Each number is 128 + 32 x the weight over the matrix's rms, rounded and kept within 0 to 255. Layers, rows and columns count from 0. Numbers have three digits each.

# down: layer 6 MLP down (transposed), 448x160, rms 0.0653, rows 195-249, columns 0-79
# gate: layer 6 MLP gate, 448x160, rms 0.065, rows 196-249, columns 0-79
# up: layer 6 MLP up, 448x160, rms 0.0652, rows 196-249, columns 0-79
down195:056212113117184187114094077205144113098155102120163118162094124128177161172166112176144134129102162141108076098119180169146111125125137160131109101101103142118122055099120124111122109112109135191126075117133191082111121120108108105155089104
gate196:147121115125145120117119065137129173123097117091118159140179136132168116158153134144068127137106080208099109128127140119117140104114058093140102117151132192154090137160113140090162129127130064189138169124132082138103101192173129094126098100
up196:118106169221093141125119120104118118148080084118132161146139121127163130127178133173138150090111157144165103133083112090139086116103114143146098108087146123186167083093131152119168137108127128171159168132119156085117120160169137075141106136
down196:139119164155146105144110079163091130137104191137169091138145114138123109133151059113098107103153129135098123144124157097101130117116108072132102086146146128176103098164134122079167109122080109149127126181145099126105122166193082147108135137
gate197:139094149163148163104151122105127130128141157122102149119141089172135140117120149159192080154111111160155185090159138088165128108094093140195106113165129163174044124078151134098112131104097134163167159129127103116108112098129183094126111157
up197:160069015121140105116070142159163077119117107126170109195113123143107090121140094166116177151152130119157071115072103133180076137123074172100129135132170066132066149108105072126174097106128136126152166136178145083066151125126172152114163141
down197:113177103093037110116135154159153146106164078132119124130090149115135138102109097097128157128102085153118126088129154097090146122119074152117157163156166162116121110085132154160134128078143105101121098162144125140105099127188113097112126113
gate198:110109190106069155122146150099156148185174145075165092077119146122173093151136064125128129179139152156061086121149141095132133094138117178165130111132133094154112091125107107087078186138109137128111141130140165124161082131083157091126148091
up198:172077174137125140131141181106125105146153090143141192162060192156176135113100070152079114126099167167110157079104108159155075133136168125132132171173119111136135171143123138072120100169121146111056128073146114207119113120076208124090156142
down198:156151066100172146062066199190059138091094157165166147138109137120118154122097164144125168091081096112127140120112095151174107166138189111145126152154128141109164094132145113116139119135107125127130073083116124119095214112112076151093032144
gate199:089114096187094136085085129178066103146075103103116174099114151087080129079110133097143166141141158136099102134149128101197105143126162157171139102147133126137123113140124133095200137105094145067115176098171100128118160149118119126115167170
up199:095100132097086100132070167188140184153146172083164155127086136137138094111169142103116132102143146109134106113134136130133190128116091091066116111177094118073180151138157118037146113141117126149116133138118142167130147086128148154118140159
down199:108151129110101186139105128165128137114158125093117196111150132121094153130123118142114198157175135186100146155164130137145100159137176078113163084102116087136140166130124129157132138138100144079086096137079120118152176100131128106151149187
gate200:131199134187105198140097067129184109118148069192140110150149171090144198195114102123128098179151105150109100055061108119169117146098101099138163076069157153100105095101095081107161171085118124152147153133158162145116107171146200135105118095
up200:096136096136167097120131121064111131156073156123115175192171113078161142124078194126056179160096146086094136102141118183143135169120134197097123112190093160149158129152116111124122159138151165119090036049102100097114137180196175141085112071
down200:130112139097170014136114121091069083142101152089119212223175099124136126092136171159120107116110156090106169133133103162182065149147095119117125148205104155080094215148076195140155159118152131095102101101125157109159148170173107166061122104
gate201:144119166122114107143121167172179097150103122087135142101074177176142162104157184164151138126082164117143134148130208108172081137175126053105143177105104167087172101145156110083148157145084130183087118075082109156113108134152135096115089112
up201:118126097101111141122132103157143114103172140135142144116107140088156118117102060137188174136104044116102125127106077137158175114128124168145150158126113048135074106119114167099107116134118097106133068107170142079110122079144139193130140198
down201:182121177180136085126085149142132107155104138162067160102163130141124162170142157140138110110115145156170178095132163111166127125136135097095114125149124149060144147145111112123158146103159139163141108117109092173164148124144061107098108119
gate202:126138196166128143135121090151162164105110171147102113129127159146117117092120069076118097150090117099080119121118096095094104161139200188122172128085090193092127136153101122138151125119091122113108160150140192114115129167166076168194115150
up202:089085186179125145106149162116124167078074163113077141116132121168143122088138082092112109142133089114101144108153137102155103137144110104147100132173150129138119107140133138165105143093160158122099138111127191094079127129133142174164129168
down202:135119116108146092103130098103109150143192113109182119130149101112150158108113134124093103124118161103191080129218097152067130113081116131157090118179118111141100140117135113126119160166148128074156145130114043148148170106111158119087205117
gate203:139122096183227121087150115144135123116120072083132190109152070097159139108072140163146166115116102100172090142104101100127162105113160153089086107100105133123160172121212098198167027133194165121162134099152150133098138147131160184127123153
up203:096155102103141166124065126172183120126141207068115152108100088149134059104152123109078088096105177113132197064099115088171126087148187117112075129165087135128102128122157167132137135130122107098083146119158118112152128063147100152085158121
down203:109170087119191121095105191138084124076057075173134111161116156067133149142075125157091141119121107193107149106140134164137137150109119196102150150065168161088084129113076105098141106106118118118145121091114164116126157093095119121140059192
gate204:139157131156167118140103128185127130108138110135124124129118094155114165133101081114152166112166106133111162094107107055073110086072126091187148115080131193154135084086111150125107128110135170121100126081181170152136142094125119184151146148
up204:095061115125170084073137176142119094168157095151182106186152124064113120159159155093133096124090110112165129120082117124066138147126136101124078112154213065108149186136126139140204137173188087135132115114102128128112094134115172148090174158
down204:128190172152154177155145130117151177090159143120109142090148128112160166128123137077107125101128121124135125144158091128061146159148129130147129137142078123126063105074170103123091125035142109109080115166130078137105137082136148113110158112
gate205:089090099117093134182113087146165079128147092207131142152103153135138117145131099089124151114123158115143174127141146083103130104110127153144177157165119169117165115063124125099132158145150140152080144167153119197141070174141084152141140111
up205:127162150109138104116111119156169130152063125108122122121170129127106135167139078160115116164095175176168122167120164119145098174117137095084071065117171092115072159154134153228199074078079091156123085114084152086183160087174148100158071153
down205:164175125135130099153150050103215107146092099188148160181133176148087095156185094124077155121103121122124098096118177145129139182110124180054129034167174085174064135113091148136195105035104096136078131106119088149123099069173139132150151135
gate206:122154075108158096128201122080148101128170084180096129141153131071152088106143137133097163139146139163123095142062098100136088164125155127059098130087170125109097172094157115164135100126116149085225121138128158142163112145097127145134110104
up206:096185132074182104099123129051171101090112181151124169155132125178087127128074102146146105168145135065072163101139102106151123143105129094170119156165109096166122143216078108141141059166177149106108131096133173155138102197101143142125115181
down206:179079136167141075179155111135110164153132120172133096111139120120135110071111159068091146099194119154179135142134143174159101139076153161065117105120144148151123100107150210212150135157083139167091080143140113120143105143077158137118142128
gate207:149108152152159152120122121109126126136118094098145156135101071136108137085148113086093133126078174137116111167096137093150135195136075059098082162201122107147087146100105097131055158107114107152082157069101149144171156111129145131113148087
up207:115094120124159119142090142146153148093137192192124129098126138168132072089058105131154116185127083085137121159162180093068149104072034094203141085120077093148133123104101105129220112128110125117125189114106205141147137099095165157129122094
down207:129161182151117190188076182115192107103055147114158201070078106163115178137103093112138083117140073096126055158173120150079139154077087141100134165091076165189128116120117158129158115148162099112045076148133157094141117135106137161082098154
gate208:080116118169117087230102087024120155164128146083085157134134126130105130115140140121121125151145090094149153100088078166127149155132164143138165146081210119096121104058083120163116112112169118107148115122079115113118150122116061091160148176
up208:140159142107179123101180136066092135155146158192196115124110150176092125121141104158145055132139147167155106102073170140105119101215097233139101121118181180155118128139117132152148126108121162120103107112082153201148080176078027198114167127
down208:138112142188091176076113127163151199191133093092114181122161089083129109187168150160097108116169083110158151105090112124143122086131154068141146141110145107123123153171078134133123186121134198151194158127060154076191127130155175117089157102
gate209:169179114157169139145121121184132119145136131100068132104153126118102091116153119118118088104173174107123132116138148135104199121113154113125054170101151178137103145130080086150163151200087111162118159150053109099100171105060118110062179157
up209:187100164127130148128163107151144110194114086089144147094156118110217142143193067138159154123121193146110064138140155180128140146102135143143089175071156115142135162165107171094109093152102107118149158095127126103122150154115127154094105101
down209:172118159111162129156112184105112121189126111097134144078061127106138155090147122113150100141126062151178114115128122164158176118083092075144121162142145165165095116127122180063103116083074163145158135107125169126185076116125154146159057136
gate210:131124177099042129138190138167125090143147131131098141130089159138138149093104160131182117113160048190169136078171089103159068117130165158157122157100076134150099081146118092136114203146112144088151158169177058106118080105064063067178145134
up210:138112137153100170097103097120178163095106089102130143170106125120197121126185134186160117120198111104114102120175117159172144162142147121101128143125130163110087128078146127116143108111069127134189068089085145087091102124129131133128168126
down210:105146137121091188156118094155151152099204150156138146153121114116128140102176140140101126115151146181149128148068149131092135167138090148136129100109111167187118167066156081116126109104096087181136128140137076138161138167155096172159120204
gate211:124171127147173083108088085093117175115166182173159134169114125163117109109142063107128155131121135131119139067115143118107164084159142197101185115100106127110129112141114106130136089183101110120147159094106102132114160112117181150155124114
up211:146136116163144130108111127113123131112159082116198139174099131180125143114116127101112125140158142114124121137136151146080113128095118068141142110146129078128097151146118119131142107094132086092158094102211096128140144130146128146144146144
down211:140132068133092150091128176120111127135073109089130152103089115162114110149199117129119166166131157129086084087090133141124151127104138076072089116135163155067150118104135124176109110088138126160142121136133177076077144123138151116114105113
gate212:098127173137120150104115131126160140135106082119136129163103165146145100140182123112087121111054143092069077097088159156162121178130120146118158146158156100113139086105173141097119119083105053128070172119138150184091164123118113163136096111
up212:162152148150206097174123059113184099106136132069071165167081111112163117136154110119112092109141156154183112165133119135105103125135169113157135177080150158071161096144157127161134159123144089125100177200124155105097115093146098077133083170
down212:168106138125146086162197088109164106145152199168105181149088123137181144153078108085143122130156094147182129115119119123093118114076159094124130145164098128115143129153166162202085140095173101137180139186140168129152107100132103099163123120
gate213:081128180122136113171175145127136168087140047147092068087121184095094123162117122171129122119111092137173088122088102106149162131094189148109130175138193099103114093101134168129044137108112126102113136149184156120161143136130191137121089154
up213:108138185138085114166123092089097118183192161128104144146104138153164097085182109116124088124126162101117122129137135129181121132140104130125121127147085160115108158092109101120169092142098127195136118131118163119105118166122078131157173113
down213:109119148088157093103128159199146110109081161071162143166143090159140178098117134134136143152098126159129131133126094194102127085104086136142142127136149111168099127157108104169165118099149091104113133049102106152161137111132108168117116131
gate214:191147105178088131099106119128087122102104172143105180086126112092138107118053133110123114076099135141149135110125172113155158088192097183170202122155101113158128115103165157142092144146107104123173142146122159137161123153063134126140107072
up214:138110095102162096187107118150118130170168092154101116121084170130136139142104103115201137088117089157060135106155124084108130103146162122114207173172199167115147150098108077081118196182122122122165121143179162163162080089106097059108130121
down214:069055169139139116176084134092095080155093067108100171085144166125127135097076141108103137136136156169116168163147100129073079138142173106109156162114158128149097115156083161100144096142090115152147136095157155107106077135125155172190106100
gate215:113152095166119084075132124114113067132137142136094180127125102157147083074154132065109172116127075102096093122121113154163180153164118195171128109106111152128171132148104132151103124087144185111115108142132113183094109104113115110083214124
up215:180079051128209137148097090135158101089158080078119163138129069142097187144102104124112105185095069122116126131157103156109169089152158137141173137090058051105176163145107117157093142158060104073129168106181101122151097090158145147123148138
down215:132205141152127153075128099127099183109129064135116074148132185139075173187164102141162152174133087042138120183215154127109114115126201200207178107117101149140104108096246072123141157109158122116173186090112115091115136187183173115158132175
gate216:152109127159127114135110155108128159140113129090157079136103124109104036148119138137114090141125190191125111128127112065166094149100183141169114147143153117122151075099137146098149148095175114141149163144120115106124084134127148123060126131
up216:117142116101125093099170153127133097160169126136127145125138137125123215143099128131099182084122075065115127081178172103084154047114136170168142126122156088124153128116125122165076111097121126070121148084118109117129139094102130166156133196
down216:177126137154152156129076097117182103150127117191123164117141103119132113154081096085091161177109170135095078128146126112133175142102109121111085129110154163127118128140167106125073189096114118177097112104107067086146131101079099114112157113
gate217:115132148082078183121143112157107123129125126118160118135113070072099177129112141113133123139047096157103127134081161171119133147151107127090131155092104135101113156154106106117171106136124181077112116163138136152094161116117175105138115112
up217:111174092122132112111188160115153147100127171101118106080116171123145117138131152153165162125102099096103101165128141156108150122138124095195111118105066154066133142095113167166097134139076150152094169136135120138117156213160128075137153087
down217:101113134131138190131073114110091133125114144142147138141130115095101111162100081117108116157096114182116176080105120153099102144140132189082151134170188116169124144159155116152167098126157146088132120139151174131157111078114141122137156147
gate218:108156177137144147156161105122142097152118113098070104123132179116140135174176129078074133095164095105147165151132083131098122212152112056126141161126100102120137084160114102102113116158157129098164150163129145120070144129134103076132156127
up218:138125187129162089192104066122171087143094101115114134170113149093141118115160139126113120200128117153130179170118159095122181165104141107210126124106118129129157146087112116096114127160065146085142152112113145131155143242152102178079115186
down218:143126154157153164071082172149125222126080143104146132159068110157164132083120126067185112154108116134116148127135093173138163080073145139094120125087152162139176191083127151152113147111143136156138172085116115119145160118193090140006111123
gate219:157175152149186097123107137184142092104128060096154164140148135056122133163098115118120192157108101180122185184103141135167152160142103045113088128130103179077138154147139078118162105089123093111063087113161104095153138121130110170103047091
up219:117136105166140095178081134086081114118159137087187148151107144089155143166078104147105178136072120174140182132136110114144170128113122140105085166202154149124159128090185142062210081137083138123081128125206118129101174135114094130142108156
down219:132057152146090126091122082112122141151134145160142110200113106122201085103108138107151099104102142176149119145097129132127067090132111127098117110116144138112153138098205091109092054143114156128093143107173155105165085108088127092108144180
gate220:136144129138122133171089155106109164082123182127115171085131082101175150141093067139090080124115114053120133078126135161135038136127112212085108161126101157141138182119118113205169131185166136125141132102136070155129120170149124060157108159
up220:083120163132201129159171083182138136114110125122122123103112139125082125195158155168084140151097146176135132188122176127151192132063088135120153117186090120143167066098164141087164165114113066092154118116133150098111118128117105140114107110
down220:139119135159068118139110186124120163135178119146141173106134166123120157134125138080148115148145146043133098102126137142100119123083169127091101088118108094114152144094107137113165126173178108129126138105150157124102117138062076105146157150
gate221:163169130101114144156139115122092062102093069129104137126111113103169103147143183191155152064148147169118183194128132069166110168141160115075116092140132153151124131141063130092101162103091143110114136128167158119135102177167131076107128077
up221:150043038116136151100099132153151123069118109168112147154087081141199088095153102105092158094180112070112179154141131165088161101171131148129153140115109072050115120141080120154147173131099106100075138151137158107137114118139192086137128141
down221:160097160116056084122115141095130085164099174154102102100156078072164141111109137159138091129128068120124142126163114116153141132143123111155108107094205092135109178139155143094119127105118095145071070063128104129078154149070111098097180149
gate222:124202116130152135093082199117108101123130115105106140117136188154132152131089137115147131150140170142105131091105130123176117129169122125054170135099086093170131102136082109136110127099135154127205154136104160132092114100143074152123157082
up222:167077107129133101087182064108162082134055092136100160141149177132111136124119136119107118097145087107145150188146138116120071152114163136138118138122102145151119129165134101192139107120098127171111121139138080167141114109160126173117116162
down222:134136156150105144160139066126150118123216093128116127130161145116168102062114103119124175117114133176140125038109119187135091135140127086154109059146146126097141183108100102152078110107123187095110143102142144171183128115055138099065116098
gate223:109130130038160063140088071178157175106181141132161070148178117127127127138160116092091128125150095153183130137146158155154141040105118156100172156143085182148150147121090134109135200129143130154097134158128190113135129109172081116144109137
up223:131082098077179071146081112168127192081142159085153120050115091123132192158103099160140144137092129138113136117156109093098121150166123147125160115113116158181160105107155098153152177169152128119130111128126147145133108125120151161105126142
down223:152125133143078147165169129129067090172121117144134135108124112101076117139098195097160094138174110095120121090130144138147063129138163082188159143092142106079081107149145171154120146079156124122145121120104108086157124113102094177147154103
gate224:121119147139075150107066154142153153101143129193138077135129100114148133149121148098150117153172127112146102085087109124098113091127089125082141100138191126093064185121110088107099179095099148057133136111150161157102155120151095118118172162
up224:136135119064103084133156153162105144096127125061141094162125130113165150130132119168090177171162159131085099091173082084161070132111130064150144106124101103113162120146063088139130192112101133119113101120127112082180158110090128132110165110
down224:133090090155105095141123204137179118103042103092122135166181090105149138131170115180052174104110129074158102162123089143141151154123171109174156146133123138136148121149109149117107149102104099174143126088093126068137118162021159141158125152
gate225:152130130105123192106138169133088128168115097122126153112117127114139165142155071123131098132154154151170113102162091199093123099154093153081132154106123151145173057091131141170192137144067118124069133130140119152116121067152131119135152043
up225:182104104090128123095206091110134052132147130161129126113133145142076147140112159173094157111135137130123123208167152151119105094080162134105138115106201165180114141121095125145109113122154192128121128142078173096157115140154118170159094195
down225:153171172123141138057186072094157091082105134221127109105123134122110111137116109181100141143122087115117076100154091171123130061037113101153125125136192104149112137145130073113168126078150076078114137125105138151113180065094150131121092097
gate226:088114100100140087134113136114171134120103116156145133108109130156115202126167141125094140113094126152157150142121137101126146135097121126146128093131036085081109138219131119138126170086166145093145063131105147077087074155159122090154053114
up226:188147100046080121121125104138114097102162128064098102192099143160119167126139104159167133126127110124123108155121126178168143166082143158158130076114154177120122090126119138115162106139149158110095097085115127133098093158144124135085095166
down226:130151106098143140126096132132105083096192106107062106196103176121164101128141137151153088125052141104101144138176110139164153169095104095132104136045190115164163083122117111128127100151090162084088139071094124114136111127156105108084127121
gate227:178157136191141141173103155140165132168106098172113165144100112094068165155071142177150111206116071139098117095118101134158159135112076160127106146070076122107125096108090125068109121142115099132200145091156096151104129181111166139138106165
up227:092075141178140135106084101163108105183138099161120154119143155135139093130122149172162141101135092062052127134094132111159142080115082135123093162124130168119093108080168151169124091065116139166097113107140143107139162197100167139140175139
down227:100101121139155149108126145140146114133154089096126100115163075112154078055195118057130112147121133115102126140146121155063137130112170123190157180143154147120119119147125147136070116113167118132118087174170123133172165080154110115146128125
gate228:153125143097120096145145171126134115167080161123157107053126150125125135122181145107103132107111113143143095134126171089104109150189060142146124096104098181090107183120089179097103125139144150103088152106088201096111100145127151077146194145
up228:119094155164124106107155152138128157123110117146136055135151109151091127093144174124122105182112115182097115146129143096145126125137123173107093099082114146117151136163143091181152130121111119142074150144089128164123086169108137153133148145
down228:111154124176133162131146139147112149120158084140137164159124128170110154126068150084136110143161133135169207093104114111158141190099139069107152115142136131180134098124180099130130145151073133085113134147237072145100171127176163163089101092
gate229:081128138101085158055114148175104173118103177128116143122124086167141124082156070134137131137081130131091058113211134082125140135080124087097100177153165110119096111189103170113100163186130118133124109121096120157152087172192120080120069144
up229:072096148189112181140159155111110133116142161127076057151084080128151152104118176142082179172128126084115076162130119086113178067164066158121153161089105132128092168117130156126148175093114092093145114071095104126127132108177199109168096166
down229:095139112208091173138194187164133175103173166158110132195162107163184107120111125108116192154129108101180114164160143108191158147080116154060155118084196130152116131153122145144103176094130087089067160114124132146148085153150174070117087150
gate230:119109127150111121091081166124150148158151094101175189191112154107136125131065099109183151138128142107114094099101148105175114117163135144140091153094154146097174122077123126151141140109093080063148135113117176143123148120121157138195123138
up230:084125110136120161179141113138161114086088099116111093162173112113111143134105098150091132174147109160097123100160143128131145085085128157162124073124143103169191100125120090180200111084120135108140092123120099050087097064133160138121111127
down230:122101156104059154059151115121067133153157124147120125157110124103163156139125101142117133115127073113117099164126117105118119171131124129153133137125140118170084135125123190116077147122093106113147149144184179200150142173139080066106123147
gate231:073108161110158174129108168126121141122186095099126139165067115140107093183105167126158139187143146186133147118108153119211159172141130085081109089204099146074116067077103174101177167091102108145143054158140108170127174158128099073148074107
up231:071103180112167129163077167107081151177149099054114121111033095098133130162121151085096168131113118152157125159110146114132090107159189204116087172188165131103108126101156186057154165120096121089129086165198190119166142152144131143102080162
down231:092128117155187144163131130125141122132127174089162110112112228087123061125135132143121100093101106144144143168133127209117177061195146122107075175136153180137113138097068122110184116150121091080117130095155123118113052106111142138128072187
gate232:143116152137130107127110177103132111132173140106155145065125120121145218185112139121119126140123106136135122083173086137217092129170125147133130123120115114084124115132104115100111090138141072122156123103116030135158138154130069074178144147
up232:152155142169107133098179093183026133123084156089103143094129071074160145076111140159129161133116197164112134155142146106122101131115130163132117118142131118105141160131157147190128110162136139157130097082075169117129158200146154185134156117
down232:129138172071130130181101133116134117159087114115116131119147072154114113124100113094150117161198163095126075113144105062117097141130141110107152146147079068094141082130104119187091195145076155121090133142183179107134124109128189142154161126
gate233:168076135161104143109138112130109107161072108105143095119118164172063107137162089143080118161124155124107141138145140096117113133180134091133083095158108176143134184095120148097130133142117095095098081119124123161144124123129112062113098111
up233:100110194135188076121129163170162164104120149157141103105142074103128134166125110175164161136065085202115116103129144155192178130115099150113111093109125132110138128092124138123110091147112096104155086118137095128132162139110116106120093157
down233:172114103085134137179100054108163140163123104041131088146089117149096088147152169126109137122081151118116140114139112144142115125151177100160105112105101141109115164170139151151068192160111116077067135132115130130166139145153145050104135160
gate234:147115185135153090157165166121113097131107126141100146153101126185172149082090106147148171141113097165103107121143117117114096118132140173193100109156083153131120159089150111112098153133186124191152180098170118108103148118138096114127135103
up234:144100126087104143162169133136103142150083187140117083126180089100141149137095115145116067106096143101139133166114133142084169144122132172111113103098108132165131140054137166036120153148174146127123081128098106117066111148122100120134123149
down234:109089104153154083146161120160121125131140114116100154121061099170121109120176117118143149112096146135127128074142158114115147079150103141119110102151100140127135118145093085189145080127128100112142115105170081148108095049101124070097084132
gate235:172149084150116214145125065108185140102134155092106114139136084064126085208094172139118073166124131157146096138095106126140094123125121130086118156180110079113117156149158121099109122091108112043097139154088113144066129125153129144170112115
up235:040099074071142122152119147144162187104102132079143074056177140129140142082150159074098059159116036143110113164111127139114107101123103157122153162229206099108073161104081168120105153077118090093097087159146128191150156088119175125122131123
down235:093117156115150161160120028152074115137145171139091135144105114100115123134142144099064153125185086123107099092057177123109130161170216096090181089163124129053105126036089152159068131075135082108135086108096142142154114207139098153154107088
gate236:136120163141103159102165173137136099153104130125157149113132115131096098177147171120164131103096199099163098107158106105098163115128176155161105139139087116096201163141157160140089094125091140155057093133126182141113126132145141099111145118
up236:093200131185186154150049088144137139145142090145126124142139148152159113150116124107082116146124070105103074079082085110180130153088075164146142068088148134132116138105110071113137187085161156107134119104134137134163131126168116196155140139
down236:057200157083118138160151092106149130115127119120147153146171147080192103138151111124143171107077129133148087101112130123237163128137161196129103077159114098069143102122120111184105170112145179170192127141121172148160138109160149060138098118
gate237:142104162081130165129170157085108119112166160156092151181134089135140151143131101160125123126169105174121123127141132083107081104126131156155138059121137118109132129124160114114133125105207179135099113160072112105138125095131088175197131120
up237:107121137119112135088187192124098161121115122118116124117114105076090133139132123211151169100089148062195107136176147137132079172156155109167129069075144137095088071132145171141102100117110090152120081159112140163142142089112115155170092169
down237:157176151153123096176105098124138111158161100133142140150192210201144117148112102114093109145123133162145183102090167154104093106117089102169170082147112137130167156131117093146125116148206156088159146139145083072121114118100103145096189151
gate238:156152138127074147082143129068133131090087140130102103191172101141125107094127134090160034126116136128095128074095120218114085068187162123164143153115080159162090184106146155055140171120132157139129072150142097183081108084091184128102137104
up238:239132172117108153146105135138117192123166108157138114118116122084110118122099134181075135116151139147133133142167120116184166104124091130053117150141120081105076075161187098118119115121169200079069115090111121082114134117089135044160147087
down238:103137167153087165147160149156149106159059114110128091168162113120144156119146185147202135132143137116124142104144127118137087190171136154193103181158093150146098127125138188132147156177132143122157097166133173105151118115185099121134108147
gate239:059113076135133144140105168129136122116123174108121154171091133107120128153139069127104126110094145160132100104119116164095170132181183157108148098161139175126108117093137117080121130170168070121092183155102102177089098123120141107144095197
up239:151148113148117068095137084166146129113169147162119116116147119148128111100105166098160078128069096143122150089135152131120153058126159196167171170143126092163145098150158104087061097123164161109089090099049125154121090159118160122195162114
down239:098168181176112091109147152118131138132097087177130103128123136101061125114106101163112104153124125123098187135122116102104052159148124128161087122110126108166110101141146147120093078139081160159190101117101146051123190140147213140115185058
gate240:177097146048126166118123138121163083121163137140144117197141083130179046141154085112168082087136152108147124088136095113094143123078094070124115049113106157051149127023160113090107155109140117136138129105106151163105123150127131122122100150
up240:141180101139144084152140095059131168100140127144154162129161161170170068142103107105207125140127128123114126081109103155174122129154146111091060098099093145089122215112123149094161091158080066087172163138118117134096074093140112096149094120
down240:124136074121153139087217102103068168188135179097125116101149121138176031167118105185136115174104158140050114088084155096101127114179174115147109152167074118143093144148059137111173143148094076152159201101111109120070146125106139139115130162
gate241:162132171135117095164154127123148058127148156142123067091129105114139112105141183119125129105226148158182155152095087161133144098061111184135149150052092083097112128122120162139084132167110118074117100136109121162123129103176068095166186166
up241:145123097154132077087122124180149104119171148116096144106124119158071178124158145074125101124110144160106126121130079155159066132108177117153122123055128080169159175133087142118134136193153151136158172191110149161160099134100095166130105196
down241:092130125136181172131144144060137113131146109097138208101125125083106161129180134127135095139105087076088126154136131118086196149159133099160071150128085124117099077135124176093090154121103086164163127132154129105173000158113158151110097144
gate242:123155115187115185122171191097111088117152167089124169140164119168188184110087103172152077130111148138075176089162097177166114136117117185077139111105152143149154171195151140117094112113107144137154160139095163132127142181127135120151118135
up242:049064128161081098138084136149145149145076112106175164111170143163135168203170112170139130099146086147101148167136165094139137156071136131161181101117087088092127142125051214054127161132130120207114093120090126148115149154120168088118123125
down242:130150112143138165139156207149064129084165175125119138124143167090141148160115103128143100115140161172102144117143121152141164150166175140069087114132171168129111081143165083120138143129138170110166203107146168112114122156173125137066143146
gate243:187162169157129086052062108150132082073123094123106141072097148151098157107167078136133094147138139067141150197134151179135148210115103099172126124062112152143111087134104093122128103111150157210104158153153125142073158137110129135145175115
up243:049042111148128123160146107131115154142157125178136170157148104117157124115142161160094110170133142146127119107143154092150091077135161071126155145119104104142083102201160091149119114135127065079121127078125102146157172075110087101176069152
down243:110093153089146128191117142121137060092101093174171121084096156082063099076113174108152116136082150181130176137123092112092116097031120162087156140112074139181088170187123153136155083113092126133136137149148185148163114097123133078109081159
gate244:124097128104175055131145100111205119096119103162116076163122095131099203131196093143114045157095160171182144108132124123126132123101110146135072093136117141147113113124051162137144089079110153122179137090075118154121116162189110136184124135
up244:152143094146181071107091105134101070053139035152131120155069113108095169144126179138130087105112143214173128122143118178111146130148131120086124164086060199113141168151081073103103105157144150134121137134111086123149141142189150116127088132
down244:145149160104126116148103134111133137160126153128117147163136129133092152097143153150083133134191122115101103159162080179101056105107094085061144214113101126148163124144140168085161152142124126070162115104164057189144205124107178126122118107
gate245:166107122107094146142143080135126062101170135158121042062153118113141107190103095134175134099182137110107139176154124124116142128169122124119165100124045144136119120168098072146129064129067138087123107122100166105122128160181136070165158052
up245:174094138178197150111125129158113090134085153128114123185087171171170083096141169111046101105077116192139136146121144158155081088137136141156118131135114120180176149175117095127099133080108104107124104113067173134101154094101172137125160145
down245:095086138115180143128182165139117129194058117117130163144054144164182132057131146141113154158144153164146148125103067131164088107131161132111156141163125091126166161127148172173114164157168140085143166120119112169124172059108140195067129155
gate246:131107098152073127105123103135113175129145140104087204147162149152156153140117115080122176152112145168095124093061141119128116163117122180112091118182159137116151156141087165081170134154087120130170144116101110114125117093197153106101151104
up246:087119093180135112081116156162055104111152139173160159116129124151142143107127095132125141106229168137179086150089144153159130113142110136091173133130077138082116118191096173151158165119121089123162116138117097141171129058098150140095132149
down246:115120147155120165144087141158135141130105140156084124110097079119149140126123086097172147138137110124100160161129096148151173137101052171164121108107161117128139145093088164142147152165146132070101097147151182082162097155162087171111149171
gate247:151178092101108136147106128081137114124079094103080119074142070094131192099180160136176090103101159109118142126088144126102109152149110180159085125146177149217115149146111141134148139124115098167185162118126125066119140144115139128109143204
up247:133099151180100109147142114133091078087093102102178132156132115130142113131107127164123102177134161101172135150124166106159147106107077099118162156119112166096087090171149132157154148109139151092186081127117131087163158123145087152161143116
down247:143129120167140140117092133116120140103186127088144106119172131135104104172167099130138146124129138145118120087149146173147156099106129094114138067076136134139175107155168202086135059111100111123155124116185119172110090091113135105073076085
gate248:106077121133114065106124132111098105152093091077160100133137129128098171102155121131095085117173135149130123122157120152121128199168129171157142166071138153117135180118156140199170121113089144162113157157083166152165121123108173112048151126
up248:089087150142093153146109182160124151129142097106113127138088076132113124114146095097120103168142113142124163109127198114140146089164146093158159130122102166100155081114110175089120186135182147129142117142138022160156147089103098085054115154
down248:157176102146137093131125091139121078097174172080093197162144107089136134144077193147124119080167212127104111110131090119147097136133175142134136198097123128120164166075132109109126092138140127109120143144127153076100178154155171125139104114
gate249:117138113110084115176140170112162089134147143086101169110107128108149091121191141150078104072109157156083144121114129151102152120089132091107140149121101147155102175096133173141146185126085090147136137108153136100199152137134143077124120101
up249:156098152165177127104112157091126118152121151113081120130176054161085151133196146105126114123118164113062106073117180079144146048140108177152148087163145139165072079126181118123120168135116082154135094184068160139132116167095109104144174178
down249:075194122093110183173105079140162096135175165102119147179122137113146139098113069166114085103069186149146144180106135153143112161082126134101148137144135122106099184142104136121102095105114152149114120126148128121186122112174089085119133075